python train.py --n_layer=8 --d_model=768 --n_head=12 --n_kv_head=3 --head_dim=64 --d_mlp=2304 --vocab_size=25304 --activation="relu" --norm="rmsnorm" --norm_place="pre" --norm_eps=1e-05 --positions="rope" --rope_base=142000.0 --rope_fraction=1.0 --qk_norm=false --attn_scale=0.125 --bias="all" --tie_embeddings=false --parallel_block=false --extras=["gated attention", "a norm on each head", "an embedding shortcut", "capped logits"] --init="uniform" --init_std_qkv=0.0284 --init_std_o=0.0 --init_std_up=0.0284 --init_std_down=0.0 --optimizer="muon_variant" --lr=0.00676 --beta1=0.95 --weight_decay=0.0 --lr_head=0.00605 --grad_clip=0.5 --warmup_steps=200 --schedule="wsd" --decay_fraction=1.0 --decay_shape="linear" --final_lr_fraction=0.05 --batch_tokens=[65536, 131072] --seq_len=1024 --doc_mask=true --train_tokens=619400000 --steps=6754 --dataset="wikipedia_en"
Each number is 128 + 24 x the weight over its row's rms, rounded and kept within 0 to 255. Layers, rows and columns count from 0. The size above them is the row's rms in percent of the matrix's.

# layer 4 MLP down (transposed), 2304x768, rms 0.0434, rows 1292-1318, columns 512-639
size [112 103  95 101 108 106  96 100 107 102  94  93 102 100 107  96 107  99  92  96  98 105 104  99 113 101  82]
[[125 146 124 171  98 169 163 154 123 113 118 127 118 135 118 111 133 158 169 151 150 114  95  95 132 117 131 144 134  82 132 102 149 123 136  90 104 110 138  95 118 107 122 139 103 106 177  97 139 129 135 109 147 143 119 144  91 130 139 104 173 132 120 132 145 152 165 154 160 123 100 118 125  96 128 115 133 131 163 136 111 190 113 149 155 121 118 106 123 119 126 117 121 106 108 143 131 119 159 125 143 124  93 111 144 100  96 140 120 104  91 123 121 145 150 141 158 154 134 144 118  72 109 161 119 146  94 150]
 [159 118 119 143 127 126 127 108 119 114 169 141 145 119  51 115 147 167  79 126 139 108 124 151 158 101 110 142 103  77 100 138 114 116  83 144 135 158 147 145 119 144 129 131 124 131 144 119 122 133 151 111 115 113 155 127 119 142 147 157 130 152 109  99  91 178 141 132 152 136 156 134 154 169 144 146 137 118 156 111 124 158 111 112 151 127 176 104 112 139 118 132  96 146 117 137 130  86 124 106 116 133 100 145 104  63 120 154 137 147 122  78 159 120  98  88 117 154  78 155 153 101 122 131 128  88 116 129]
 [147 167 112 145 139 153 107 149 136 119 124 117 116 140 111 170 157  93 131 114 165 156 153 158 130 124  97 154 106 169 131 101 112 155 148 130 125 102 135 124 113 117 132  88  99 142  94 110 108 102 154 134  95 129  92 155 125 145 110 175 122  93 124 135 108 147  93  90  89 100 124 136 119 152 145 189 166 155 155 102 103 102 130 132 152  83 114 137 125  88 147 139 120 134 104  94 107 142 151 161 119 134 163 111 125 156 146 114 145 142 165 143 102 107 111 141 117 144  64 106 119 116 152 187 139  89 129 138]
 [124 127 127 143 102 112 136 135 140  93 128  94 142  86 100 130 119 151 123 108 122 164 158  87 115 133 123 129  84 117 129 128 159 154 121 151 120 111  88 117 111  96 172  88  93 155 111  84 178 132 141 126  91  83 127 126 124  93 145 104 124 167 173 111  54 131 113 138 100 177 110 167 133 170 108 127 149 165 144 122  96 101  99 138 132 126 174 139 124 134 110 124 174 155 133 119 140 123 149 155 136 127 105 114 137 109 160 101 179 128 142 122 112 137 109 110 136 109 122 157 126 139 109 140 162 140 126 130]
 [113 127 118 128 111 127  91 114  96 113  96 111  98 138 172 149 147 143 138 141 122  72 150  96 140  95 138 159 106 172 131 140 157 156 107  70 160 108 100 198 107 134 116 157 116  99 185 140 143 157 144 125 152 109 130 114 149 185 101 153 121 125 120 117 129 124 140 118 131 127 101 130  84 137  77 165 101 171 110 113 118 129 137 106 107 121  85 170 172 144  76 134 122 160  77 127 146 124 124 131 163 121 141 119 100 136 153 172 127 107 116 136 125 140 140  89 167 129 147 173 152 108 124 144 122 114 136  94]
 [147 109 116 141 103 114 133 151 175  94 107 172 132 132  60 123 108 170 105 127 156 145 127 141 164 161  98 106 165  92 120 127 108 138 146 114 124 163  97 101  87 155 113 146 116 140 138 114 127 106 129 124 134 116 107 178 136 130 144  82 109 149 137 134  89 108  92 163 103 104 177 148 161 135  83  92 140 119 123 100 111 166 108 100 128 118 151 123 136  70 139 140 157 131 141 157 143 150 143 122 142 141 125 109 111 120 123  93 142  99 124 142 130 132 130  84 130 144 130 108 130 115 114 105 104 134 121 152]
 [116 100 158 152 101 118 123 133 147 132 112 141 148 114 137 156 121 113 113 164 119 104 153  89 181 122  97  63 104 147 118 105 120 186 125 105 134 115 152 124 124 140 125 117 127 105 118 125 129 137 149 158 136  70 133 113 108 148  85  97 156 135 149 107 126 112  97 133  92 106 139 132 142 159 136 167 126 140 143 138 102 128 146 147 172 103 108  70 126 137 175 192 129 122 159 128 126 126 126 101 148 150  73 102 150 129 112 169  98 119  94 148  88 114 109 135 107 136 148 131 120 134 154 133 133  82  81 149]
 [131 155 100  98 129 117 109  75 113 133 116 110 128  93 170 114 164 186  83 147  95 104 117 124  91 131 133 142 118  93 144 108 107  90 117 129 158 123 129 127 118 100 159  69 126 144 123  98  95 149  93 165 134 107 152 108 100 121 131 101 145  97 109  92 149 118 128 111  80 126 116 133 154 131 118 166 141 150 116 131 146 113 141 103  67 140 117 125 133 147 141 113 140 142  68 101 124 149 163 141 116 163 139 146 138 100 127 126 117 142 117  94 131 163 105 135 141 158 136 110 139 162 168 133 103 140  90 100]
 [132 115 113  93 158 119 109 135 125 121 163 137  99 166 119 205 136 119 172 115 126 112 133  91 133 156 109 186 159 154 161  92 126 114 126 134 153 136 112 132 117 113 127 161 125 144 146 115 110 119 101 127 129 141 143 128 119  79 149 121 119 124 121 125 115 115 157 112 123 101  93 134 138  87 132 139 123 148 154 130 113 137 137 103 159  61  97 135 125 169 171 131 115 161 133 115 125 121 148 100 119 135  94 122 118 133 137 111  91 145 125 169 152 117  53 124  80 125 110 140 144 110 154 150 123 100 130 129]
 [136  97  84  74 106 122 111 121 156 114 108 118 150 151 143 135 117 145 128 105 147 115 147 139 141 115 114  95 136 129 168  95 126  97 139 143 112 106 154 115 117 179 108 166 167 120 122  97 151 161 117 124 139 140 154 105 120  92  58 105 184 153 125  94 108 112 139 121 102 117 150  48 148 149 141 114 104  95  84 152 118  85 157 146 106 142 143 142 111 151  82 156 132  93 131 113 119 171 145 113 112 111  97 164 109  98 154 109 151 101 160  97 134 165 121 133  97 149 140 129 140 135 141 107 133 126  99 120]
 [104 132 116 168 164 136 107 147 124 122 127 124 114  99 175 108 128 105 136  94 152 124 110 142 141 138 147 140 151 115 125 171  89 124 151  92 116 167 127 124 137 107 127  58 125 141 145 126 136 174 139 164 104 111 149 130  92 130 100  93  90 114 125 132 106 140 130  90 148  87 163 146 106 113 124 154 156 102 105 128 105 131 143 141 138 104 119 118 122 123 145 144 136 122  86 157 131  96 109 149 114 125  83 125  86 113 109 181 152 109  89 118 137 103 159 129 110 141  87 112 107 142  95 146 120 144  52 102]
 [141 110 141 133 177 103 135 110 112 185 122 146  89 136 149 138 143 144 122 112  79 114 137 138 114 150 143  81 141 126 121 147 104 110 111 106 128  95 187 117  79 120 152 160 116 147  88 154 107 127 127 154 148 130 139  92 143 122 109 150 140 151 134  97  73 169 120 138 153  70 165 124 125 101  99 157 126 156 109 136 149 135 147 167  90 149 163 114 125 179 114 109  94  95  84 138 133 136 102 161 112 160 131 120 115 143 159 150 160 132 162 134 175 134  88 110 127  99 120 140 111 144 130 107 129 115 118 127]
 [109 194 121 165 161  99 170 120  89 117 121 154 116 165 145 152 107 130 172 106 107 146 108 130 140 126 148 136 140 146 130  79 136 144 192 135 135 137 138 128 156 121 151  92 135  91 154 129 148 165 160  90 118 155 115 155 132 170 130 105 126 138 165 141 152  80 142 151 110 139 138 116 140 159 132 163 110 157 120 125 109 134 140 165 137 136 149 133 121 122 167 108  97 131 109 106 153 119 186 108 169 114 138 143 186  94 103 116 122 117 179 153 126 105  71 137 152 116 153 106 149 114 136  73 148 101 124 146]
 [141 123 100 117 136  68 105 147 142 146 129 121 145  76 140 138  99 150 100 151 150 132 153 143 124 158 124  82 146 125  93 155 119 149 103 119  80  87 122 116 147 107 116 140 127 134 136 124 113 152 120 129 139 132 133 158 104 107 119 154 152 141 174 110 121 156 108  83 186 150 143 120 132 161 142 165 171 164 163 125 145 160  73 144 145 127 128 120 115 149 158 156 141  96 140  89 154 137 117 172 144 135 124 169 130 133 124  88 130 122 153 115 117 146 121 117 179 113  95 105  89  78 121 154 100 116 121 136]
 [125 114 196 178 128 130 128 154 147 125 136 128 118  70 116 135 127 151  86 145 139 110 156 115  77  85 140 137 141 138 134 171 160 129 179 138 133 134 114 165 191 130  86 152 130 130 126 101 169  96 157 127 124 102 186 104 119 184 176 129 137 150 122 126 174 147 154 113  94 104  96 105 141 124 125 145 118 165 110 177 155 130 140 104 117 156 143 121 111 112 112 155  80 139 125 139 127 136 134 135  88 145 162 125 140 120 173 157 120 161 135 154 114 123 106 140 127 124 118 119 105  94 159 175  96  82  93 173]
 [166 158 144 136 131 149  69 129 102 135 130 118 149 151 125 156 131 116 130 132 163 110 121 147 149 133 104 133  97 150 128 140 144 146 140 137 142 173 157 174 114  84 146 154 164 120 126 124 126 145 129 114 104 122 154 113 115 126  96 146  99  91  95 108 108 151 155 108 108 113 108  98 119 103 150 137 122 131 129 122 112 110 145 123 105 143 138  91 110 158 135 186 117 150 120 112 156 135 137  93 140 136 106  91 147 121 129 129 146  82 173 112 134 118 146 148  89 138 123 120 180 150 104 154 134 141 104 136]
 [117 152 166  88 170 158 104 162 140 110 132 138 166 135  95 122 133 143 126 131 131 147 125 129  94 122 116 152 130  98 175  63 148  95 156 148 112 156 148  98 107 147 142 107 170 134 124 108 120 130 127 129 139 122 118 112 123 143 105 139 171 109 150 129 157 136  94 124 151 181 148 127 110 147 140 130 134 120 138 125 115 135  97 141 108 149 121 112 116 125 162 145 150 112 107  94 131 171 145 116 182 142  91  92 168 116 116 115 164 105 131 135 149 109  97 109 104 137 113 119 122 137 157 155 111 122 114 125]
 [102 162  66 162 156 104 152 144 130  86 149 154 106 140 138 137 105 137 153 140 128 142 132  79 139 135  84 112 151  85 167 101 145 123  87 117 120 122 128 121 122 105  96 145 112  99 119 121 112 138 130 143  96 123 114 102 131 161 148 102 138 116  78 112 105 116  99  91 124 133 154 120  96 153  94 155 102 184 159  75 116  96 142 111 112 118 143 148 140 145 128 147 144 118 158 147 120 102  83 139 160  83 106 140 130 150 138 146 136 132 151 141  93 125 159 128 142 141 142 149 135 123 140  88 113 151 113 113]
 [162  87 102 125 146 150 167 136 133 159 107 147 128 133 123 139 106 106 139 116 126 100 125 113 130 124 116  98 144 106 127 110 150 128 121 138  84 115 146 117 147  97 151 108 121 107 111 113 171  80 113 122  98 135 119 140 135 130 123  86 137 115 138 115 135 136 105 152 135 156 145  95 135  99 148 234 140 148 129 157 110 138 140 106 154 142 117  95 104 112 154 115 134 132 122 125 140 132 101 154 134 174 121 110 185 125 120 137 107  91 122 142 146 111 148 146 130 167 104 131  99 157 101 118 142 100 133 168]
 [145 172 127 122 145 105 142 132 115 130 106 145 117 138 132 136 117 127  93 167  99 146 122 181 159  98 181 127 125 138 133 135 161 137 106 158 152 116 121 156 137 128 117 150 113 156  91 148 142 151 163 151 111 121 117 147 113 119 138 130 132 128 151 126 181 109 170 112 126 178 173 119  99 131  97 124 167 141 117 158 118 102 139 154 137 136 136 176 124 117 103 122 159 146 124 111 116 190 175 145 134  86 108 112  93 133 158  80 145 156  98 144 109  96  76 103 123 132  95 168  91 150 150 122 129 198 101 120]
 [111 124 138 133 140 149 124 129  73 153 133 137 117 167 149 137 154 103 115 155  75 114 160 164 127 149 126 183 137 144 118 150 125 140 156 132 102 132 125 137 106 120 178 126 121 140 139 180 108 132 163 118 130 111 129 121 141 106 125 138 127 102 113 127 111  92 143 116 119 102 122 144 143 162 161 151 121 116 110 139 124 159 130 133 132 104 141 152 155 129 145 150 143 121 179 156  62 103 155 120 131 113 132 128 197 133 158 134 138 141 150 102 156 104 126  92  87 116 134 102 153 153 153  81 138 118 109 140]
 [174 107 108 159 126 151 104 131  97 157 154 147 144 135 141 124 117  76 144 108 112 128 163 164 109 110 126 123 117 128 164 167 119 126 132 130 108 161 117 135 125 156 160 119 104 132 119 128  94 147 120 106 123 146 144  92  85 103  96 136 115 156 134  95 152 138 141 160 132 105 143 104 137 171 109 126 132 112 132  97 116 130 146 126 150 142 132  63 128 106 150 122 166 118 136  94 117 148 140 109 124 100 152  93 150 109 157 119 145 130 147 123 138 129 132 118 133 150 128 138 160 151  83 162 147  77 162 151]
 [150 127 133 144 124 138  62 107 114 110 145 115 124 154 123 117 140 118 106 118 105 151 146 152 111 131 131 120 142  84 161  90 151 138 146 114 139 120 102 134 162 109 111 130 126 126 132 182  98 122 148 113 121 177 122  93  86 154  99 161 119 145 134 151  97 140 155 145 120 158  72 144 145 115 157 125 153  77 152 127 119 134 123 141 164 160 107 108 165 138 118 123 115 125 112 129 171 142 155 130 118 108 159 122  97 112 130 104 126 146 151  94 160  84 153 165 106 108 117 127 124 142 124 145  88 179 109 121]
 [ 96 128  88 115 140 124 115  94 164 170 101 104 164 145 186 125 123 105 143  87 103 139 123 127 140 114 144 164 100 120 100 128 121 140 128 171 122 169 113 160 125  72 141 124 122  99 125 176 113 151 138 132 150 145 134 186  91 156 137 112 106 119 106 137 137 114 155 144 144  99 124 161 147 133 113 143 110 127 144 113  95 122 135 136  89 149 153  91 140 141 141  80 135  83 135 119 152 161 127 112 149 100  98 136 164 131 135 154 103  90 101 110 167 110 125 164 155 118 112 114 121 115 153 139 108 135 101 172]
 [117 114  97  99 128 125 118 107 125 105 114 156 116 138 113 140  89 170 176 132 147 139 122 166 156 121 181 157 112 148  94 152 139 131 135 136 115 120  95 156 115 157 128 122 120 145  99 119 156 140 131 134 188 118 103 108  88  84 160 188  99 148 109 146  91  98 145 111 133 123 109 124 188 134 103 120  92 139 121 136 117 103 135 112 156 115 117 145 133 149 139 115 102 126 129 116  75 114 120 122 115  96 145 113 100  86 108  95 110 126 132 130 105 106 103 146 127 117 131 177 132 134  79  80 176 107 131 136]
 [ 73 133 107 103 139 125 110 165  78  91 144 168 137 120 119 114 117 124  97 115 104  70  79 177 103 160 136 129 117 119 159 105 148 122 114 107 139 116 149 105 116 126 139  91 110 166 141 124 126 142 145 127  81 130 107 180 158  96 136 187 164 130 171 124  91 129 127 124 208 120 104 147 138 120 184 137 153 153 124  98  87 133 118  99 146 151 126 123 146 131 154 116 156 105 105 109 113 116 112 140 143 130 136 109 113 124 137 120 114 122  87 120 102 140 110 132 121 102 117 151 126 121 120 115  85 114 143 146]
 [148 157 125 146 105 136 130 145 158  94 163 119  95  96 108  84 160 111 161 138 131 149 147 123 137 100 181 194 136 141 166 144 145 110 152 112 139 158 110 196 156 124 121 140 101 153 161 106  97  91 151  99 128 139 134 143 129 173 117 106 102 176  96 138 142 150 125 134 136 102 112 142 122 121 185 119 117 132 115 120 132  65 113 141 117  92 125 155  72 112 141 164 133 140 110 125  92 122 146  94 140 111 115 119 115 102 165 113  99 153 123 130 122 107 124 169 143 113 187 110 146 105 102 185 152 127 141 149]]
# layer 4 MLP up, 2304x768, rms 0.0761, rows 1293-1319, columns 512-639
size [102  94 101 105 102  98 103 103 103  91  99  99  98 105  95 102  98  92  95  97 101 102 103 114  97  90 101]
[[114 138  75 133 134  87 118 141 154  92 144  68 153 127 142 139 146  95 127 161 145 149 114 141 106 102 126 155 100 112 145 140  99 174 128 116  83 145 168 142 128  95  91 106 154 108 198 146 155 138 111 168  94 123 139 114 116 109  87 105 114 122 137 144 113 113 101 115 145 154 153 172 142 132 126 113 115 119 134 114 118  84 146 134 150 101 116 119 134 157 138  91 129 132 181 191 119 108 101 124 151 168 110 151 137 118 147 124 129 103 130 122 140 117 112 105  98 107  95 139 112 109 132 160 157 117 145 108]
 [ 94 158 138 162 107 154  67 108 124 149 127 104 153 142 144 132  84 102 141 108  95 110 114  95 126 143 146  73 162 156 126 153 107 137 141  98 136 117  98 149  96 138 114 144 121 130 114 131 120 109  81 135 125 105 112 128 111 144 119 145 138 137  74 126 139 166 151 166 149 121 113  87 120 103 121 152 123 158 115  98 125 135 120 153 123  74 149 149 134 113 141 131 175 161 146 113 162 104  72 158 139 185 135 125 126 131 114 102  77 167  81 131 173 110 164 135 111 124 121 162  90 131 117 147 145 191 131 112]
 [190 115 154 191 134 112 104 113 174 101 150 147 114 152  90 121 184 118 123 136  88 158 129 136 177 130 117 121 135 164 122 111 149 116 117 152 120 118 102 118 141 112 139 160  97 167 129 132 171 102 123 106 129 106 136 100 118 119 144 110 107  80 159 130 123  99 133 143 136 174 130 118  97 159 124 166 140 104 143 102 151 159 125 170 105 128 145 135 129 170 131 137  87 141 117 155 132 104 124 113 140  86  40 105 139 136 138 158 105 106 124 150 152 139 109 117 111  98 102 125 125 155 140 109 118  89 126  67]
 [120 113 136 167 140 106 133 164 138 115 105 141 146 134 138 125 150 132 101 167 122 117  93 102 124 107 129 120 111 157 122 107 158 133 131 115 123 138 146 180  90 148 121 162 138 141 148 126 149 172 105 113 130 151 136  83 132 109 139 127 139 136 124 129 132 126 127 178 131 114 182 143 103 160  98 154 127 137  88  78 152 137 111 139 134 154 100 105 131 143 110 136 143 107 143 138 144 122 117 136 143 110 128 142 119 179 123 113 135  91 153 138 129 130 164 142 172 114 126 100 143 121 132 147 100 153 102 109]
 [136 162 120 123  99  75 120 156 124 137  87 145 145 127 133 127 142 129 139  98 139 114  97 154  96 126 151  81 141 146  82 128 123 142 130 154 100 148 114 123  84  93 117 111 124 213  91 126 145 121 134 171 202 118 155 185 142 140 165 139 118  95 148 165 159 140 141 142 117 183 125 134 141 114  65 117 153 104 113 143 174 120 105 121 137 121 133 112 154 138 166  92 125  76 170 141 131 128  93  75 113 108 128 110 147 120 164 135 125 117 122 125 148 130 133  91 143 112 130 136 185 149 133 152 139 151 170  98]
 [109 130 144 133 134 125 111  90 157 111 125 120 120 111 111 115  92 103 148 124 113 125 159 165 113 134 155 108 138 119 136  86 157  88 151 113 116 130 120 157 107 199 165 158 109 115 174 147 140 146 140 143 149 165 114 118 141 147 113 179 129 145 116 156 121 120 113 151 120 117 144 153 111 136 118  95 109 147 134 122 115 125 150 162 119 124 132 114 118 146 138 133 139 140 166 145  80 150  66 126 101 183 136 134  99 145 112 142 125 122 132 122 140 147  94 110 164 149 162 127 130 150 117  99 121 118 132 166]
 [136  83 127 128 145 127 154 145 129 119 115 104 134 119 100 110 149 127 141 142 146 101 109 121 122 136  93 112 141  82  77 156 140 136 122 155 130 169 132  96  80 158 114 143 119 114 112 150 129 130 194 139 139 134 125 109 175 142 162 146 117 121 111 146 184 115 143 123  97 114 122  99 122  91 134 126 136 151 114 152 104 128 122 120 123 156 120  78 137 116 135 132 104 101 157 126 146 149 171 128 120 168 110 117 125 129 177 129  96 110 143 130 109 183 139 105 151 123 134 155 109 169 150 150 155 128 126 134]
 [141 152 151 145 110 112  92  91 162 135 146 130 144 143 118 141  93 148 139 126 127 153 185 114 135 105 180 130 152 138 117 160 163 146 125 114 163 109  92 135 159 130  89 160 139 133 137 125 110 157 125 142 117 138 140 120 158 121 179 134 140 148 144 135 142 109 107 135 124 152 135 123 125 141 142 129 121 132  80 131 122 129 111 129 121 122 156 158  96  80 110 142 107 131 142 149 125 134 130 117 105 151 133 178 102 143 100 162 113 129 129 131 166 135 110 112 137 146 158 128  86  98 124 104 120 158 104 114]
 [113 129 134 101  78  93 125 108 140 147 151 159  94 136 127 160  99 137 166 101 113 159 145 129 115  94 144 107 150 101 112 134 117 151 119 149 119 113 131 118 150 105 136 154 178 115 166 147 164 118 161 121 121 146 118 156 146 117 126 113 142 117 121 115  76 158 134 162 107 133  91 121 119 166 116 109  87 148 100 102 105 154 126 141 125 152 122 142 150 148 105 151 111 138 128 132 123 144  73 116 139 163 135 132 154 135 150 121 135 175 155 121 118 144 134  90 113 165 152 131 150  87 147  82 160 125 132 142]
 [ 82 164 126 137 117 151 112 126 172  80 135 152  97 143  93 161 170 103 101 106 115 133 140 183 155  91 120  89 136 122 163  79 151 135 108 120 138 142 108 164 140 123 105 137 118 122 107 165 119 142 129 146 144 138 101 144 117 123 167 121 103  77 141 134 161 135 123 117 148 117 172 139 143 129 151 168 117 158 126 123 137 170 125 128 122 109 142  89 117 169 108  99 100 117 139 115 101 162  78 115 148  81 155 120 161 133 119 141 105 143 170 130 155 146 138 156 144  93 115 123 140 137 136 109 175 126 171 108]
 [129 121  96 165 129 104 105 149 127  92 139 114 143 133 115 173 142 105 131 141 168 106 132 171 152 143 169 143 132 135 131 121 148 145 151 127 102 104 123 115 179 129 127 153 128 129 149 121 119 147 145 149 142 116 119 114  83 154  80 131 140 135 128 102  97 129 128 157 137 144 190 133 118 140 156 102 124 157 125 130 120 151 143 173 116 110 169 160 111 181 134 136 112 129 113 107 145 119 129 104 100 134 175 111 108 131 168 129 131 124 113 170  98 176  90 132 144 164 104 118 192 118 155 147 123  83 158 161]
 [161 154 150 103 113 126 110 126 160 129 130 115 136 162 108 132 160 127 163 130 130 122 140  86 139 136 149 110  97 143 138 110 146 121 132 137  74 119 135 115 165 120 115 150 121 127 178 164 142 111 145 143 176 108 133 187 140 104 122 120  68 128 112 132 147  88 116 145 126 142 108 116  94  92 133 123 128 109 123 150 131 162 143 159 143 146 130 147  70 149 150 134  98 141 168 122  87 114 105  86 133 182 113  93 161 123 134 136 132 143  94 107 156 128  88 167 117  91 147 146 144 155 145 146 170 114 137 125]
 [147 135 171 114 156  97  94 122 124 132 124  94 129 126 129 102 171 150 119 131 135 160 136 131  85 134 101 132 139 144 149 107 118 150 129 193 119  95 121  89 126 114 117 162 115 124  89 124 126 130  91 103 112 127 147 132 106 110 104 117 155 128 122 139 111 173  92 135 113 123  81 146 131 111 131 119 112 118 146 128  83 179  87 150 111 116 143 117 170 118 129 131 143 134 167  82 113 122 169 111 120 162 135  93 118 116 165 119 138 117 129 153 123 121 140 166 113 130 113 149 145 129 133 164 142 133 116  74]
 [106 143 124 164 151 116 138 123 145 106 120 102 153 114 142 114 165  98 117 164  95  85 130  96 148 138 136 148  75 164 106 172 135 174 105 114  83 116 119 134 121 123  92 133 157 107  75 116 150 120 133  96  84 115 146 155 140  77 149 123 113 129 171 170 137 170 126 138 157 154 145  75  69 144 128 124 129 148 103 164 155 130 111 129 138 128 101 116 148 133 152  93 139  92 157 140 122 113 134 139 113 102 144 145 140 134 153 129 117 118 144 112 129 147 158 139  38 175 125 118 137 106 151 154 129  89 136 107]
 [114 120 127 127 142 109 138 144 114  95 144 144 152  69 142 104 153 156 118  94 106 129 102  91  87 137 175 136 133 136 129 111 137 108 119 107 101 111 121 109 137 145 142 137  95 146 128 107 105  86 117 100 163 120 122 142 129 156 145 109 126 123 113 176 119 159 126 129 123  78 113 172 148 149  79  90 147 109 152 165 159 115 163 180 142 124 134 170 122 118  92 149 118 127 137 146 131 140 139 162 136 123 104 146 128 122 101 115  95 126 109  93 141 136 101  63 168 125 131 136 100 129 125 143 152 123 156 109]
 [108 123  96  88 172  95 118 154 135 138 129 117 123 161 151 117 169 148 132 145  67 123 114 125 118 113 153 138 109 163 134 167 156 117 122 157 116  93 113  81 127 138 136  90 123 134 130  93 125 111 131 105 106 166 127 143  98 128 113  86 165 110 118 180 150 109 120 127 103 169 153 112 186 115  73 148 129 111  89 152 122 105 116 166 144 140 139 133 101 127 110 120  81 153 110 149  80 124 121 138 142 117 138 144 176 105 139 109  97 111 149 144 123 154 116 129 140 121 165 134 124 106 128 111 136  84 139 125]
 [ 84 110 136  95 144  86 104 125 157 115 157 138 149 116 115 145 185 133 170 111 184 155 111 133 133 102 125 167 141 150 151 102 113 122 112 128 135 160 117  94  92 128 155 150 143 134 148 172  97  87 155 178 135 127 150 122 164 127 134 186 113 130 100 170 117 126 104 131 123 136  72 113 156 149  93  81 166 131 113 136 118 112 103 164 148  83 117 150 132 161 119 121 104 114 101  98 119  82  82 118 131 122 163 152 149 106 148 135 130 106 146 110 106 137 111 130 126 143 119 123 141 153 120 117 126 140 111 172]
 [114 149 143 124 132 126 134 124  93 140 136 118 130 142 150 125 130 103 140 133 147 139 147 133 107 104 133 127 136 101  85 140 142 121  65 176 177 120 119  82 119 154 120 143 136  81 162 116 114 135 128 106 123 119 104 158 125 142  77 125 152 168  87 141 144 160 134 144 151 166 128  64 119 130  73 113 114 155 134 148 138  57 121 160 104 149  92 125 124 143 107 129 100 130 174 140 114 135 174  98 119 112 167  96 110  84 126 103 114 119 105  84 122 136 107 132 132 109 120 117  82 137 139 106 168 162  79 117]
 [137 155 122 127 164 162  86  92 138 133 121 156 164 148 141  87 153 113  98 156 149 117  89 135 136 181 165 149 154 119 106 105 148 153  84 122 143 165  91 157 143  97 129 138  87 125 128  78 131 124 170 121 105 146 102 118 129 108 125 134 149 124 104 142 136 141 132  74 121 144 107 110 113 150 172 122 139 107 125 120 135 116 134 107 121 132  99 142 110 148 124 154 142 101  83 187 119 152 121 106 207 150 154 176 173 119 151 129 148 117 155 143 125 105  89 183  65  99 123 117 145 126 147 136 140 120 116 147]
 [158 120 153 136  97 157 136  84  99  98 127 126 109 133  98  94 140 116  92 140 145 177 131 130  83 121 128 102  94 158 105 140 117 150 111 101 145 157 151 153 132  92 141 172 166 112 118 130 128 140 124 140 148  73  87 117 167 107 105 111 141 136  78 125 134 142  98 152 147 113 144 116 110 148 111 104  91 124 127  86 145 126 130 137 112 154  85 136  67 173  98 107 118 131 173  79 157 143 153 126 137  97 129 143 166 153 177 118 126 148 120 128 133 145 125 154 173 167 132 145 125 111 124 151  93 129 136  87]
 [141 105 130 146  96 137 123 125 145 105  67 128  85 131 126 142 124 131 110 107 131 106 179 127  83 111  99 147 135 143 126  94 166 159 134 112 110 120 148  80  98 118 132 147 144 127 184 161 126 165 136 139 143 145 138 105 102 179  87 110 132 149 109 121 168 113 112 102 111 146 130 113 131 108 156 124 102 105 108  88 117 136 148 132 104 145 162 106 105 158  94 173 154 125 145 116 104 117 101 100 106 155 110 130 145 159 137 145 147 165 131 161 115 145 106 131 139 139 134 177 148 120 137 154 134 114  87 129]
 [131 134 137  84 151 109 130 153 132 137 114 131 107 153  90 133 123 162 121 114 102 154 142 167 130  80 127 120 135 121 156  81 143 125 140 142 129 118  76 101 157 137  74 140 140 146 147 128 123 128 130 156 135 148 114 108 123 149 117 166 137 142 148 150 148 144  94 110 133 135 113 124  96 161 110  67 100 118 153  96 159 156 129 118 121 159 158 119 120 125 124 134 152  91 161 151 103 128 143 130 160 180 135 103  98  79 108 142 117 146 154 152 165 140 125 150 115 120 128 167 114 120 118 152 104 124 137 133]
 [141 109 112 118 121 128 158  98 149 145 145 124 115 112 105 186 111 153 174 100 110 103 140 130 105 120 160 153 150  81 124  72 120 125 148 149 173 163 132 126 120 117 113 128 126 153  89 134  66 127 141 100 129 138 130 104 173  97 158 126 121 135 145 118 155 152 116 126 136 108 134 168 142 103  73  99 156 144 132 133 122 160 137 144 103 188 104 134 104 105 134 140 147  70 135 162 106 173 152 168 133 157 159 143 158 158 186 127 138 142 145 115 100 161 157 159 122  94 130 127 126 183 128 106 118 156 102 119]
 [106 126  94  89 152 107  99  85 172 138 182 147  94 149 150 161 129 136  92  90  64 177 132 125 146 135 107 131  53 150 167 107  69  56 126 159 122 118 135 170 159 113 121 118 171 120 147 155 105 104 111 119 126 144 167 104 109 103 195 148 111  77 162 153 134 126  85  95 101 127 127 132 160 152 161 135  90 131  83 141  95 134 139 137 146 111 149 140 139  96 147 113 138 140 162 136  75  97 125 111 145 121 113 145 111  92 101 117 148  98 108 129 103 144 136 136 150 107 125 167 138 134  84  60 164 105  87 115]
 [119 165 131 120 101 136 111 169  88 109  89 122 145 120 136 131 153 172 133 125 105 150  83  88  97 105 146 162 115 101  96 163 114 169 115 139 122 102 129 178 137 104 117  99 105 140 139 137 111  91 171 112 126 113 130 141 110 133 123 119 172 144 142  99 105 102  94 170 125  74 147 145 150 109  95 121 184 128 143 150 134 105 109 119 133 118  95 141 123  63 123 138 146 105  87 146 134 103 131 115 163 134 119 145 147 154 133 168 101 147 140 129  95 147 168 117 149 115 115 104 115 178 132  79 152 112 159 163]
 [164 137 100  99 136  62 132 127 142 139  91 151 162 142 152 139  93 114 161  95 139  93 132 138 106 121 138 117 166  78 137  85 107  96 119 135 126 127 137  95 137  97 144 154 150 140 174 168 117 109 129 162 137 120 107  94 123 109 137 120 133 139 119 138 120 131 103 135 110 140 132 124 143 111 133 113 102 160 124 139 130  86 139 121 142 103 140 107 138 136 125  94 162  86 166  96 134 113 138 123 129 110 114 157 145 137 130 127 154 140 148 109 134 163 162 109 137 127  93 148 143 153 173  95 102 139 137 154]
 [132  80 127 109 142 151 126 120 112 123 122 101 163 148 111 121 120 169 103 132  98 148  80 126  73 140 107 145 120 118 127 100 128 168 109 129 134  83 139  97 133 145  98  96 140 145 115 135 135 134  95 169 103 133 146 160 115 123 104 127 125 135  98  89  99 104  95 101 132 145 168  92 141 123 124 118 110 128 141 126 130 109  78 165 134 136 126 141  92  93 113 119 116 129 191 105 164 127 127 101 155  92 144 155 138 111 160 118 176 144 133 152 106 133 173 112  78 132 107 136 119 142 153 141 164 132 116 128]]